From a checkpoint of a small transformer trained on Wikipedia.
Size: 21 layers, width 160, 2 heads of 64, MLP 640 tanh GELU, vocabulary 32768.
Training: a variant of Muon for these matrices, 870M tokens, 3317 steps.
Each number is 128 + 24 x the weight over its row's rms, rounded and kept within 0 to 255. Layers, rows and columns count from 0. Numbers have three digits each. The size before them is the row's rms in percent of the matrix's.

# up: layer 18 MLP up, 640x160, rms 0.156, rows 460-502, columns 0-159
# down: layer 18 MLP down (transposed), 640x160, rms 0.185, rows 460-501, columns 0-159
up460 105:127056121168147104115117089139103110133156113119123126142145107165141123114118103125124170112118124133183149123144140101148132139163102109100147115101102151161155156115181110119092083121152087102088186180090131136124145115099141121127165148097103113111132126115113166120066148132116112089137121126120105147148147141125113125137157158116151117163122143110135165141151136164087149123114127157099134123154125119107153101097127164120128116138135135145170151130141154100150145077126083
down460 102:115142122154091157100147143138177107124152165106122118123126067168149080144105092134142132124115131139111127111127122117090126168118128149110126103108118159099108081088149124121119165129139103140111089122151140117163122142116147163122117139135144130121161129128162189155121142096159102160090110157123105167148100101150136136140152143152118113084121156134164093108115150118122128150068104164155159134095124137067131054140134101153120149144139114142158140118156118153112113121126137
up461 098:118111145102125139111140117155139134140129158117110132135124121143145139186092147129127127111112111101121141106121141130145110184134151127091096155151168139152143112160086171145128116097105137041168111146097118125146122123087125132069163131106093118140141158144155145146125101106158143115139108143124089119105150120117100163149144138123110133096131101119132070079088123163183082104106167122144142125165103118129149151153120124156140129118125155104142147087168097134116119122126150
down461 092:108096096146065132127120109116118149084126127086154153116109078141144094113116198126112136114131145156143155142179145133128119117160128115076160136097103114122120134168159125114145135149146132149116106110162128170117136122102143081139131123132125160125119102106137105122153150128147110076121156062118146142147130157155121148136092109171161127106118122126099194146158107126112113129130127105172076106080161109117120124109119162122118156153114154137127137112145143138089148131140144
up462 093:141127144132145152127115153127121106150140134107098132118152147117084079140101117096099139131111145145150114086094109099085128109110173138099071124118083139136115178112139145135129097117154120141108130139100132143127108124113110095128094181111121167156104111113141094114158123111133161103128141117132128126139106097142094128132142182115127127179158196108129125142129097133148154166057155143130091149159116119143137147148085154167107155137149130177138153122092143144096124150114136
down462 090:134136155130127127105166142139127134135126077129144118131119129123112155172159101133107156141109137141168133177135148077128167087115113123146149128136130133145099129122130163110124096121163172125132174112125113071159141074127121152099079105114117115140126129172129082106099117131099132071126119150127129114137136129116155064125169131125116119109116157125153118144145112157131119106147087110100175135106081129151115127180148103128137129151130161138135176087088130135134130115089176
up463 106:126124127149112107120116174112122097152123110113144129136111144120156137122084152086123109107144126138128134116138130090095114166167098183074114115085177167130123136101175092128110126163154159154155150129142144097111110130128133148132095142101148114135137144134155162156147078113140118150113116139116138104170141133108132089174172129173094118112136140150120103112127095111080135109115153122131143071112138125146139112085151146111157137162100170093110114113128118094142140094171144
down463 105:159124130140121147164107096129130143087186141150133114112123144122112118096131132140120160096109105102144118097089129162136165105102126120136096144150069111107126133151100157139140123155154134154100142146126140116098123096127120126135138075115125169151117128075112117142127110129157112096123114154163134147130121128095162134110099144119109130139131186068164090192081133147121141105128119161127118183125112133174111141144085148149171096149112120165144165118120117134108140158092124
up464 100:117108084140102148136136099199169120124075146144133110142159139116098100106124108144129167144134106099142095136124131092137132121145120139157095125099131168120108181106150130104155150130169112112103114154145154093166162155145158122094107131092125130089111122159147134177142112159158117142106097126114099098125132115100137118102097103104141117104114096115130151108124145122091070112150130124122143148117133163133165181148141121144123169100143144126114124176141090112103162122168130
down464 094:165122113115135116175127158106077104101113128108081111113102106137105159111160156137130130130125115121125135078138145149163076135118106184088147080133124123151136088128119141127126110163101157140141124171118163157113142117157128086123112128137150118146149147120124134183100126119090137153122182116122109148097090138148114136133125143099130175153141153128155110093138111139148211148116080124118116122131086103138116107109120139148152100143126136100176126105134156098163123128126137
up465 095:135126139159160144125150090146142141099091148146124119143112152120161126102143077157108102152110134142118142086129124111135133116125156138110156132140118162125139093135125140111143100084152159135154146129088118095115168101115125120121098122136148151149165099172134138108147134144097077134121084058102140152157090116136098170130119152112164100142115151100129138082113159107123100094117124158142151081106127160115129127122089190145078119115146159128099150161144124151128119135175112
down465 094:126108166119129128103100146137171092125167097122122124147175108170091084112098099129137085176142125132099123141132159130130128122124097081170125168137182102160126171109111140157142127131091112114079120157137123096123114077123166119110173141129152136145082144144151130123103143100153127106136174161131130133116161153140157141134105107115133126151130146121119113172143097145120132106108133115082137126118136074128117156133137111141125116149131117086135135159137187116102081143101111
up466 096:158122126117156138117128092148152153150124094127112109154145081115104138106128128131116164154157099138153138166114155143112127135147167093101130142119115147134121107151116127094159138151136075082119125161085122102138117094111157127123129146137173133148118168117132142131074148110162105080147156079151129139121100148145096119105109105132133136066135133155104130137168130118181145097130168159138104113138152123160135090102099145121091126140109114101128161135113131044103150143124138
down466 102:166144128151107161112121143136093120104139171100105119129107156143129154134165113175140100117095118129145099150148100149131149118112157154117176144114141117126124104129099121115123100121148127144095102111137150193136154095141157154138095140141110073137148107102124134169185128108096110118129118132089114158167148110068137145108095149111123158115110211114121177126087140154076128115134145139135142126136123119168099117115150135126094084094139117115117143117155123133120150099121127
up467 099:120082151133149109140154135147140089122136126133109132157104113123126120150135094116117126165137113135140172103121150113071144112150137114107129101128100127118128190091124154113145130111140125138165136110162112139124129091104110109117086105157134136141128125132143163172112146143179146156102132093141100104130139076086080110146161107115163100160113158095157153125106123113120125119172141139115121128101158133110099123101114110144141175102145178117097149144122175086118190082140109
down467 099:096085157121145163102123125161166138164134175081079135131150131140133122093148139143183166092149153127112107117097142102142109089147159142149135153105149102171161143091098100132126140132155125132074090086108154160125089145130161115145178142108156112124131109155138088129112127128108131104158137113138071122136140159110127114145144158114149130133122125147119163125154145163109107117095136113100118123123133119140103153149112094124147085148091102147185136116093096117126110126129131
up468 132:135116160106098087127141106128122121107110116110146118109135153054113112143154087140130115197156138109113161104122144130118136187132133132122149164125097134146104089133157122173155122134120089142150161154089156117114157124116155129130170129102135131103087150148157143134086115130106198119136147132127122111154092164155098122111115120124110142121139126162093143107108142083118099127115126131134106118125085095142170147120123099153154142158131140137110129148092128155172086089161133
down468 141:124153157139117108136127131149132086124126103091116129114135098077107110111127072131131114142186127104153143119131138099129114151137158136099153141139128122162094031156146122134152124157123120134145147137162114149109115165140134155148162136107104090090124096153142127171126127102132182127117153136142102096118090145146117128144147111128126139112114116155128141125166130099105115088119102150148128067117079149140126107116149099134144169130147142119197124128095143142175112109156128
up469 099:127142114129111124114125146109134115140147143144135119144190130151140137197120164118106114134151163092149088127103158124092166120101111127146155127143082073126134146120136158129069154149156157166139117139126126122074149109138139145115147148081124162100152105103142102075168115118123109107179104135133181157123102149144090117127110128152117146117128111084104100104135140109121126131125141152114166082129145126126161141123158119116078091146121157137095132107124170096127151114123121
down469 103:115143118115117123132153102139114110128141094111120112160202122107133162132092148135144137106096116131112156141156086122154122134117160117098087136128096142127128093167154147098127076101133152120143127119139087097128118131144118130110157122067111119119142133129157154173104129092137104131157121155080150133122097134119155107136156125159123098146102121173132099157117103129101100129107174096135123133111151160067125153131149143155126136182158123082104116166148154183104146156128138
up470 103:138139139145104101082129115107164105096154175106134148100112129124175148161118134124147123123158152102098130144178155111105082123140128169129120112111112117111140114137091085141123114125110115091091144149127067120139095114143176131139151113133125126156111075119168188135109099152145165131150121147130150165093137113123117072155139086173116128095119124157097117141124107116159126108140139147123125156116173158137085133129149140132114152142112148104109085145146137097150117121157166
down470 108:123146135105163142140100159110141145158094146164129132133078167149152119121123119118133141127082108112116120120104163115120148156120150153149144098136142110178137096131183125136121150117117116182088123108118161147157160108106092095114104175137135134109125142144086096116096151102110117089137143120092116156156137145119161160134113167083123157170127117092120136116101132094113158138147113089147155125135107100176102105146086113134110113106145155158123141119084097100109150159131167
up471 109:115095107146149119170152156113086101180159122126073111105158137134113093125111163131127133157117152149139103132117057137117092094112123109131135111122149131149150163112124170118121142111120103156128155168116147081094132157155084119162125125149108112104153135153082165142173160117137093100144143122117116109170098102192132195131151137128113100152097120145139134126130147111134115096114105148087138150131146117137125148126114107118128096140117140106151144150158104094098126126108129
down471 111:141138136149096144156129098119170099125115157085176099165094120137141173141108084145122167102122104136157116133133149144130179143088113086121139145105132154128122120156129076166105172124096135130122096117157085098132107113128148144124132109136157097136112140162136105136158092146147103094101107117069139106105146136135116155121113131121115135165173171123150131109154132117146125144110104154152103101141145167139129109158110088115145141100143153115047115149108139139139126141141101
up472 108:159092163099154125117169140119101140127150105131154107119115141168131109121125113132111071112134115117126130172107106120152106098096110094103118147108160161147168143135133119128134161093157122149107139130130108146118153172098105148080106119110159121133091110111137110126109164124136135174108112133115197128143175185132129116121147123065155130142129146161125149113151115091146134097148083140101132112128134096126152128161123088139121077123141096090095142127166169092122106129140121
down472 109:110162105141153156101097105169128148140110188133134137146138091133136182131141080111128160102125160146119124144113129173127092110140164105170110073127138117055149129087125121170123107139121143137159121132138138098135102123140102147146154109128117114150150109106142119085156134138122110128131104084135131089135128152146077102144117155149138107107102141160098143107157134115158131106107136156160118145100145121125126173087130136116096144152103106175131111128150062100150133117146137
up473 099:133128173109147105137135148118152122109146112118078143096094078172108142110110103152145147120121135108156088102148093158142131130112092138120117137144129171191120144110114127133151158097113090121111126091153170158162137140150144147101183136098132119149111149180097155131120126098108100112093140100122127122097130111124123158146172177138146126108142124173118119195141128131117115099122113112124106127143126156135127097133132126105159160098116161194114135115112115082143100145130111
down473 090:096149098114145126144105095127128143103148143129134141120118139105123132148179137119119131074112140115121195171101140147129160119117139084121147116104112082088126153180144188080086129158145115188125122131121098152121126129129158164107104142130107129095084131158125129128116110163191133110130129150133091158133064162118079134105140106114133118129104137130139094114131123107135095135151106100156156131112146131131134146134154133169092127135138120077124160133150162127120141148107130
up474 101:116111157131129157116156133104122127099158085102150095110156138143124120152148150148124098071117129158129134150164130166130139142128097107178138144181114148122162099123122130132184127126119131130116156102080077151116128124149140153136164125113161098107140120096186100131110137166138117109142164098110124130104088129125161149114143113121115109153138185129104101102126166141141112119134133149057159108121110170139110140116136113138122088157105109107116153080104154103115130141131081
down474 093:124106157101145114147162116174081167110107118117109127128170075118114147095144138122122119149101159129143128157131151134178102107121157149106140096086178126128179154120129116116136143154133158183129097111124165100121136172102102157165106134128135158136124120126103166121119111096168108112160134135081135128163138132113132145122147102136129106159108117104095164112090130113177101128138138107177129132138133113093103098109109152140116156080147123134096159086127109128098096133107145
up475 097:131099124134118111119123081133104136130136093120110132099096144126130140148152124140148097174106128155083102148112150131162135134144130163122118124106140146186121120111114079100123095153120132158120131142164118158135185106145098157101120112085149100111135205164104138178150099130148122157164109137103114113068155131097112124165118136131144120128126154157121101082136103114131113129058096141118121109109161146129145137141150149106174133123154105100117129115147159162130128109131091
down475 101:109135133134140143182139110127167137111112131113127161150161110101116144094121100125112148117158101106091184110106117137108176147131140074137162117133085127095151152174107133134155148116112141110083098123116118103142089132182120079115103111131117131130115120165127142120127142118109171101111151088120133128131143132149140138101085148110152130149128086132134173203116117149136112148165149135163112100149132112108117124164106117135147175126092094129122149117088153115087140144127167
up476 095:158141130124114099119145122125161107143122126142163086114175114086135108165121126092164133192145115115132089130120131111139116119156123102132118083138113118114093148122111132142094143162137103140110152154149159148120148127165127095141114127150151116080136138094122166132120114124156139151126127152139110128106130114152123118098109126072178155116096123165122117080093168101142097125112167134148155123129128082121146106166162141128105081073117092128096098158145164136160158128176131
down476 097:110143123158094123143126136109083084147118142124097156140090123110121143081112099136122134138100174080108131128151127130153164127069138128148144124114147131144151131115124094153114150170142136121111145140094138139099094105095116127110120161169165162145126152140133170161145154077141104146128143140084105121086117140105129146089146130134088133149112186120141166150105110103136165160139108136086131150127106148147148105125190097147102152113143115098095155149122132080127120153145113
up477 094:116138120157122169131143143127180095113119122107127146093130101133160098113096138146108120187158083109124117120153145121131096137117115122130108121119055137130095139139128108127141121144112135116108105132137111197119090097144165092100149151153160132127105104097144178133167095112130162114126090138116126159125095108078123083105171139120124109129127167163130152115107124161107151164161102133174114132133129156166090133105134171143112117125142179147140131131166126144107135132147109
down477 102:107106153135120111114120083104087147183162117097110125108131109140134161131138121102158161106133167115108134129098085107116146104152129111142135140091159096129155112143112111159151152134154139153151127145122132096120166157117178183145156122112104153127138113167107105136054080144103110181121136099117166110120146116144122145128110137151152147134177116138150105156149162120146109080100172088102159127107111110100142136142134115129126123105107125095122113132090143158141106098121152
up478 096:132179104142132180167114122147152081137131131128094108117119077103139109124110151124143117155144126102095118183109105147115159169145161109157099126084124139145158106080132138153094119140156105130116127129115153141146157172083099108104187098111153182149121154121134094137178147127106145119121132124161148163142132089146081128132118116112143114132148120115103105130112119119171149147134114129117138134146132095158163147139140136140129132095085167091160150104136113104135081108128118
down478 097:122111168144100100122103123167144096122129130098102117174104132157190124170130159133098161109158121078092141136145146139097131141116112114160125140143174139142162158128111113154139123123112116150094137152135078130137109122183120116142104151107139163110124133145116163132092098106173169127129103140139106130148110079163140139115127090102113166134138166124133100110137161130124140106099148167134124121101093126106073105197114121124157099154116138123140110082119118133100122112109117
up479 097:102154140157123149142097101161116126110143172102117134151113150131098153144147165109096173127115137083097160095160128123110113101174141115102112124127111136128109111075095088106150132172146143107134117160093106130130090163125117163125146147170132158120097133111127164138134119128125128150107104108122135161130117136089139124130111140144087119149110120146124145169123161158141179158118104077164172124150083132134143104135144165122108108123118081079150144139149126084127132164160094
down479 097:193145101133145109085126149099122147106124082135147113118144101096142122093152089108180078106113108136105137157130138116087127153138118135130184158112113144155173153136138139125160139128149132103135135136114165133140110117158147143120107156116118101104116094086101159130156121127123132168159144152121111145121083065169128121148145116118155131155135112101140078105142144150128121081137138127092124130136155118109096122128146147130124106093137129113139105135104128163173159081104189
up480 107:128148086143141134136105105178076152137093096155128116146131126136156132156122116142166076127131098106177145087148146106141172114164150093135117128120146097135151133109087140137168088158129109149107136124115105171141136123074094127131127137147164152112108144082161186109068139115122121115120107129110122155138144121145115113145120153100136193147132119107124130108156093105092103108123135109158125099101135152160157134158118136129142143132146134112155074126171132096130132124112118
down480 108:127140152130142129138108153093156120092164147122143143150163144137103129075153117132111161147106092121093108158082151138101136126113076192114097141133129103096170115121169119138079160104106114119153146135109162111126164151144151137124107134121125146130122119138107126205150124130101161123153152125064144079117130106093137124122146135122109065137154103133141146147096140163115126140110142099110111126137113117108115154089117139151108095123117115141154172149086168139149141125126131
up481 094:147069154134158106132108152127165109145121151119166158129155110157097164120137175161148166136150147122127096130113182131119146088126120112134136135120132100157129138110124157175067144098119131103143129099185126133158157078109154133138116117142121128144135134132089134135146147114093116119069125129116087150135091112114124147088088096097141125177123139109109110090104151139097121144094125140079101134114131104168129140091121119135112150135140109110153115147113141159119151089173115
down481 092:102144134152119119137125100157086176146133093133139136143120115141142126133121141102087109138116155103116150113165055087156161154140110144126129125143133142146123129157122157104142127165127089142129177137139128120171076150136114118148201151102143118109136132136100130137121122124140174147102092118132128125077115117110083156129144150175108141109112138151143093112133101095129105139129140130093122097182072143163153124144135151122103123126102155104085131112115089176146141109099140
up482 095:143134190139140101104163124165132117095098156141152106097102127132118068103145132153155122119148114096156085112146108127098129112120164110142131128153128105163097135135128116106109119108128085091124130136097143121139134107136178125095188132145137166133153160093131116127129154137132105128118096131120155135145158123112166153124118131123104159075140103088131153125195134155125087075135154149103109147089096138085130113132161156126182159132134120138107141130102143143142141118153093
down482 088:129123129140125116131125075114105141123141130102139164137103102132119133134117127105140166152136098131182130147141124153125122123138105119129114081092117124163162129130177101199179108093145161079124149181157145152160118158131121135139128107085103186163138148105126132112119146106141159112110121107098113137144114138137152111131149122115121154109117066166144106098087090172160121158148107131159167121135122122087115110154117152102098113129112123096134096091117092143127152133112149
up483 089:096143111128081096121146126103080143087098140110109138133163144145136144110124120139081169162122143129139134108140121144152156139125134096135105133110107184186132130161152175101127149174108153113137107133114126166167102144089102113128137160140129115098160134117117171165140125102150128114144141119162103108154174145110121162112151113125064115152146128109125140142156164120179088118118123106140123119117128160150097123093095106150127135107151104081134102137100104120155085156113115
down483 084:187100161130122085109122122124162109135138119157108077171140132145137071142137183117121091148130141138142111125130148118148156122150097107095097120125089097086103122137073116127168110100138098139130167130124117108088131117146090123133166110104100140124093111133155080122125151136123148127117142102119145162115078122156135113134132142073150107126178116141113190104142179120140124161115133110152128090164140136141111113126153161112121170127140135161135132120136152122116145133171136
up484 113:093125137119095124127146117116105129124099144108069104096133114098153161128131165124147160120136132099125098096129157122080133173123138121087203139135100142123129104131113148133116147146141130143151170141146126108113083097113125134137161131119142163155110126071134152126149142100143119086117168154135096123146132129114125132134106107091142160134174168142145115144115153139112167133189125137112134088121158113111145153084137155114113102118095129080127150135061135123154098116173121
down484 117:116134129113149106175143111114104132152134095112101097128147154105099167155124139109105154125125111100165127107144124123151119143156100176161117129111139118122140138151148125136132156123111178078102127158116111151135138097108140124133158143094140163073117138122081154133120167135105100102129163091157104152126155117063161113098110124091148159108101141166144135090111148175121164198137137131113104115154135133144091178078119125102121113101133131114143129132115163120145133121110091
up485 096:107137116135083094121132109118098134136114128156117126158169128101123136151141124124143102151142094100131121106109161145118088121179145091098145145122129156145123099142141139144135109129141105187127164162119124125149142096163180166151124122088155099092174107136106177178081163114122114098139182145131143125135132129108123121128129125092090101136113153137127136096141116134094154145104145110191143141160154165112130115164130073078117130136114131140115126121139109091143078122128111
down485 092:149167131134135093091115125097131106116117125128138144088132127054152112128123094199142151145135106131161110115117111107128152100145160099113104109110166115127110123082118144123114123109163142127113108108101161152112130133129089167128142147106137186129163161130156107183147102119154128129120104102161144117121161186149121132104093146138092166139144160102120174127127126103119121146152117143168155125112118090121125107107112161134111146147108076155087115120141143152102098133165134
up486 091:168115188096119056120174069102091194137146128081086150101161121152135154130110142136148144144130099152142134131140125162108143133136157144128156124121117093112141153135081177154130142126132137146109114138086102108116126114140120192122092141077095123097147119112121149130155165096112106083129092128158140130165099137135127115131112129131133116130111124132126109156083136135147126125134122137131157102100169101134133121090118144154118144138085142151152123124108138138099140129167139
down486 092:105088141088155124130142154155076141112100112138109109109102125136131101138143120143104105111136103089142125129148127132146122130148126155098123113143109137135141110161120108102090125146117126158166191123146131200077113145151156164124117156147100093138122128115137093087199128115136171146135161139144116142111128117107145143100110133121121135114154103137152140139150135195095140138141118149115091081127081162133090136144125127140111126111128128159115125101125148136185092132065138
up487 094:126148175121078120111091122127096133134098142130133112132125137163135149149156115092125171127126137083154165128141143135134143071151112123084136150080123085150104168129130140141160124117155138104100138145154160117118131124126110169139126102171201126149104084124118111135136100149132136106158108120128119106117144129138145099141112159144144161077217119103098127112169117136085088130153142160134102149166123161115124144096152126114157114111124138119123143118094127114107110148134104
down487 095:137156147110178129146154137134144122120148139119157142131142123113144109152118138149112099123165116158109089091120139127101131158149145129176108101096122152134144110151159137142097149144092144141153111101098107147141135133146107145130082190096097119114132125162129148152089173096129109134121147132135124142157127111103130162120104074111132099133078131113163129135124147113111150129117082105132165085075136093161106161170106128111108206168084119121115142101098132133107138116125108
up488 106:139130107093145135103125141134082134127153085119145072145178135141077152145137135151144129167156148146139089136133131168143188130144164162089135129124091106150160087088097156111116088137135077092125159151128131080135143147168148160141143128122101145091125127081122119104119157136132119109143149160109104156137109145138131147154113095125158097136103085142115090120150104119064099137132085139128116132149131151131157111093151118127130143135137110116154140107122110123174140107115129
down488 110:142154114146107117067130146120191142163158188134142141111117120175114101133129090147119151136112161128146133135101141146065170124139124097163135131151157156102120128160144105157121114130090144154148081136119186134162132119124145134099076131112134144142101112139123130134123109120108094130120101076114092116140110129128098100133125116116149133136120140128139120141121136118193141137121139089139154162101133077125098129078059138098138129148139130132126117142097140155118165140152101
up489 099:135141173133156085138144107160130126109111144132123161117122103176171105109104165145156101109092104143117083145131160143128103105093154155130153117179118117094155096108157108132110127128135159130147100109123158131134156159108122141130112159146142100076135131145114089152130153126107074096145107145095093092084129147130091172128148158134115174158127119056112116108114142142129145114103163140126140144120150130106108122153164110120138137169089109115113113148116113104148120143169145
down489 092:100162098132114120102086111086107144151151088111177090168149137139081124176139116129101142122150129135115167152141144155163114133146115147066085112122147109152098165194130124098126123138167097103110085134121122170122116132133114135122134147133117112143138139108129135112137118153129162147155117126156139130179140087101130143154150101137118109108155108140078158135150112101132155134092105103187101117139099099118114133127159156090130134117144108140082134146157139114114129105148163
up490 101:101099103160108086155143134154139096116117143101110155114139146132114099117133156159169123112129142118079122148124149131142126095152129126122131125123154149071096156093110099167154123145160107196116160137096156122143113119076125161115123128172129137100143135168157143102075123158138127127137122109078114137162139102082117145144135129140127129118130106111105141114138128099100127180106120158108099136118124107135138204132101114155140156115154075106126131151111160108165139104152138
down490 100:124156131112147134099076091153127082129171118113134171121125133109108120109174144127110113146145089134179103137115115167131118125149159117160109136110134067073135123118134138110148144124166182163123082134174091114104139126154109128072115123145151134124136185103124122108154110141114130115147127183127094166121149144128107145138133130161117133129109100115087153149135073157116162129119129142115118111125144142129112115106096111164140096137094110131192119090130149128132132139153132
up491 102:129170157131123096142103123089131169117147116123113135134094157153097177118113119102142114144130156086178156167154154104131147123145111106099164064084098193133153131113132115150135107089119126132163161106143134152135171109174109100139126119125116139089106130146136147122137101092142135131096142127119116094123099137152104100137124076104120136122096118134135176083125128075143104104121117175104161114102137113151153143153146140166146101136161118119152137134103117125131129127166150
down491 095:190099114126125143132118110057133123133132088144109134148104171097109145115099154097160125138153134159060107101099114110124153135151138166131112148117154126123115128108146159144120114172118124073130124133126058093120104130146139132082109101114179147094115122106127163144116171174123128118114146154113124091150159122170147118158117123124109109161141151158083139172138115146149133130142084104111124149119126145156137104132116113158159104147114157123111130131146119146120081145143127
up492 101:188112099180101154112129121133102133166142127158124107144127097115138069124094171130166153110154113110126134093170117138177139154103114154140133125100114124153141101129150111147123099152110141103090128147155139148162127105162154124148140134139100154101113121125109185129168082105126138125171138121126098107136109094138116137093140137149140163109124105105080076102136151129163123138121115106096131141087116129159126088096122146152134143183123133115158118148101143153123123131187130
down492 095:102106096100113092141130109172112108100135133118111119107133091154126145107145181128142139130135107106102130127121079166151168116105109127149086153141120115123130173146106150068123155127139140120159110156119179096136125123146093136144139089141094108122103157088101134112123120168125182164123134148139154084125119135133140113121111159191163098116110108138159123126145142124157111113123111183148150148132119157136107094161128166167126112099149088165158116124117108103089124111141142
up493 112:135093128120070103134126175121145127132159126100131145109137113133129124119125137143147126145128173074128118168128126127100142139137130146139151113125092141081099102101162126132127157094154127127140138142110121059107132185132108124085143204175115123132132147160105135096132106128105162108140152136121104119132132106168118157135131129135112095157143184146121135129109087160119143133101132138157143119088119127115072098095119123078136079137096116168157138129101133128162139158158145
down493 105:142105129128141102152153163083109161103153173116115115122143119148127153128108164123123156123096105132103130137153140135115113117126156129148158128140180138116133100165093119108110148128118089128114127136122146081160125141157093134112133126121116111185138172103118109127138146163140122139124126126158122090118112151116078141117111131117114088143135146098125133105103128125200151201119135096105122098133131086133106124157146143107071086107119148080109175112141166098146124188112144
up494 102:121123103121145113087154115126103170122180126130166134134069142108108138125097149159121117167154100118147101180145138176125125137144157089113093131176109130131111121163151159148130078125109121121065134141127137130153147107161117172113104083130104122131139076130074126141130150133121161092121086119154105092148110112119133160159131161132143137141149103151112146153156127115141166165117132157137109112115135129116116139114157131117156083158144095085132104115138127069127140133119124
down494 108:154107143147158117108117067127132131117119149108125094118119142143130114137136129118124160100106132117145100124127117172155162114128100114136115140146119146140141069113120116130104158093130157163124082138112122157145130108142125166146114132132116115194114179130149131164124137091123080087093124153062154156146129156131124153097092117096109129131131111124101188140090169108093128094123138172129175153098148079163127124133129108137143146164134108120137117111098128180150139099136133
up495 099:133127126075163101134174121120120118147118129127136170150120112139163075146092156129124120137132126130115116171163125131125150145136135063109091174146122114171160118121105121125102144134164159107133125140084112141143118119106138080124144109085174135135096157104137118132101129144091166129099073146140147146158122160076152131092139125090132116160113140117150113175132166138145129166135128106113130111091120131099130126131167158137108144124140132116116152179098151120142120160068114
down495 089:122140163146149160132103132132106130179126125130128143147110188100119118174134076137141167158137165182075149123147135113101114136112095152130128132126152134117119093140145114158135103089096148140136135137130086111101161139115099201088110158136122121107140107134169125173170137103134125120130138137131134112095130108109103089121140172079127108088145138158095149085144140118103109135131115134142135109096111147152124124135153078143130078101100132155106142112152122141126085125155135
up496 098:124119116090130128120105069153092082140162127133124096182125137133126129149135136129128102107110152127116107140137152145162152137186128146126168161143140143145104154132098123133132151104140117155146111147098132135121167093129163108160128115088135113049140133109150151150097134182131117139162154109118108142116153152113125135118103094116136108178126145139110136123094109147134112108142149098059122123182123136162161107125125138133125130121139137165168115132067122134106098098075133
down496 089:139149188147092142095152131102117127123124140138148158104103126144086174126140131105144167112121122133142124122119158119111122141099095111146096123110107157123143143135140159170156123099157150146087105110146103133141110165140075133113170138122150171163097088113118093145135121112117112091148155087103123119154093114143125108094126145108157096143117131092121171160134149119171149126087126118166178162101119140068136153125144147130111076144093127103097158120130150119123129166138103
up497 097:141132138142087124157115099125119139083105129127154124135134115112125119108112186148155125108099108194119112102140178118128151170156127120129123105108137120161164136122167186113141116145145138098146153072142131130085135113113110189127158141102157134065170138119129141099172143106108097128133172115085120151129141079140132137114093107123144134126136123111133121081110116139100118114095133154132189172143131090110143090154135127090111123134099154129097129134150139127131116134116119
down497 098:126069148100173160101151143118135102130114137132148129116115145101179189113136090159152133101138110117142133120116127134160115129124142114148128140138108095079178106161138099129143097140130160151124141084109115143141154133094141104108124092154125117115119140133141099143067141101112158154122118135092113121114121148111132182101106161146097163140136103132135171142106104142113142137158115096128146138147118097139159129115167106117132136198083098119057115156138123157125110120158129
up498 100:126123188165175127117154161145136101134143151104121133155165148142140088144125125084091151149102106076115100116128141120093121129117128128123143157142151109135134102137103097083192116130134117129148087146116160141174091133113128099134175138102159133191150098111168134093172133106163140121141143136106138100137137129150137124107124110132079135130154127119098136063137106106130111110145106138158122099128133090118094142163126137120089119129134137175106094134134165149124117104102139
down498 102:079129139093133110163089132103155114118107150151120116137151159093109138161120101111076128098118125155120154112090154141197137105148105152080186127124099114109157137215128113152113125129147122120146131088148096130117129144151102098175151084175139167143177099113118136133111120116108131125103137117128114138150141152130121158111123122121113150125164121144156110141124121116111123145122139126155103143146110150113090086163134101129163150147145100140099108149147107102119109096164115
up499 097:129166153159121156135159137163130148135146091120143121107104145141143156147106108091116135125138129110104147136117140150112164140125118086120128109103143140131072116087134097112129133160137132184120147123137111177137166163157095096140147096133098086128101124140164135124129115160138100125112149123145139129100137179092094106138159139084158095179126180152127124155128143129154104147118074137148135085117136123113117134122156114107092071089097106101099104102152167119128105136165116
down499 099:118089150081146125126133129098122134109101113151119145156126165133117109139187104120107134134131135138116132142140121152117150124131129156105132164151137116121194152158086155164119118119113173105116113160130167105109113127127131133078089126103217165132084141117150105117102107153152139188150139127129149121110131110146072077118123103141116101108142120116105105108140108093127144091111151144084121097158145126116114125115142121113144166157122142126081155155174132132132148145111144
up500 099:130121134120114159138135130091143106164083129116105169092125102144150150152164131131121147169138117125139138066097107120105116091133131151151113111097128112141111131144143111117074146187108178174122132105135147119138137133087094136116146150123138141129102126110124150104129130101148085124113141121128139130135120159142141149165100128165173099128133072129115120061161108138107129064129106132135178099131133136118111135131133128134140105185082102177141142148146078149113159128130137
down500 092:112108142108147122123142146170109141098152101151145140154156189085122085104096129145167114142079096147113136153137149135152093141159142092147108129132149142119109147165099160131113102106150127116127115104121116110133144125178165127144102123130147141111103143126117118109128122119124109135132146107093159158140101155137112124124142130150130108146138071151136148104109186101120088108135154152120083149117111093156144123100140144118091121063164164128112080124122160113134170191100111
up501 101:119126162128131149150103120120117121108132087142056132173132126169159115137123127105163125149142164132127135149152119164171118130077134154141132148114154085091133132101125156130164106188112134171088135128123147086123114124100144174125179121130128113160164143160123130150100101103096117126101139108153103128130121103083111101141151143126125074167118158121146129157166136139065102123141116108149092156125091127147122111130121128124150119131162127132157131104130135147095124118072105
down501 098:126128116094113174129168117142133119126133122114155119068113121128141113106063102098182136093102096106128093107138108130143131130113125102152161133161123113129130142173129105118146127087157139146125145133134116102159165158136081152148130143102150124174136165156122163146128151133146126120117065137127144149116098139120102146113146130121167104102134075121112117174145086122133154100137094079117139117121127133146131129119137142139127135088076141113112186188147155115124119166164123
up502 088:105122160089126138132111186155116114200155169121129128113127130106146114111085117112106162110121135089091098146183164121145123159119108100101102162109133083132114122154094133134135165131126112093139136099150117154173124135083155124114130121111142168129138135101144125177121132138180130121132132144158129125156143123083139117117127131118121102129152142093136098109136120152092137103124141115112097111126094097163098158116149142088137096109132160167169117172141134151168112112087104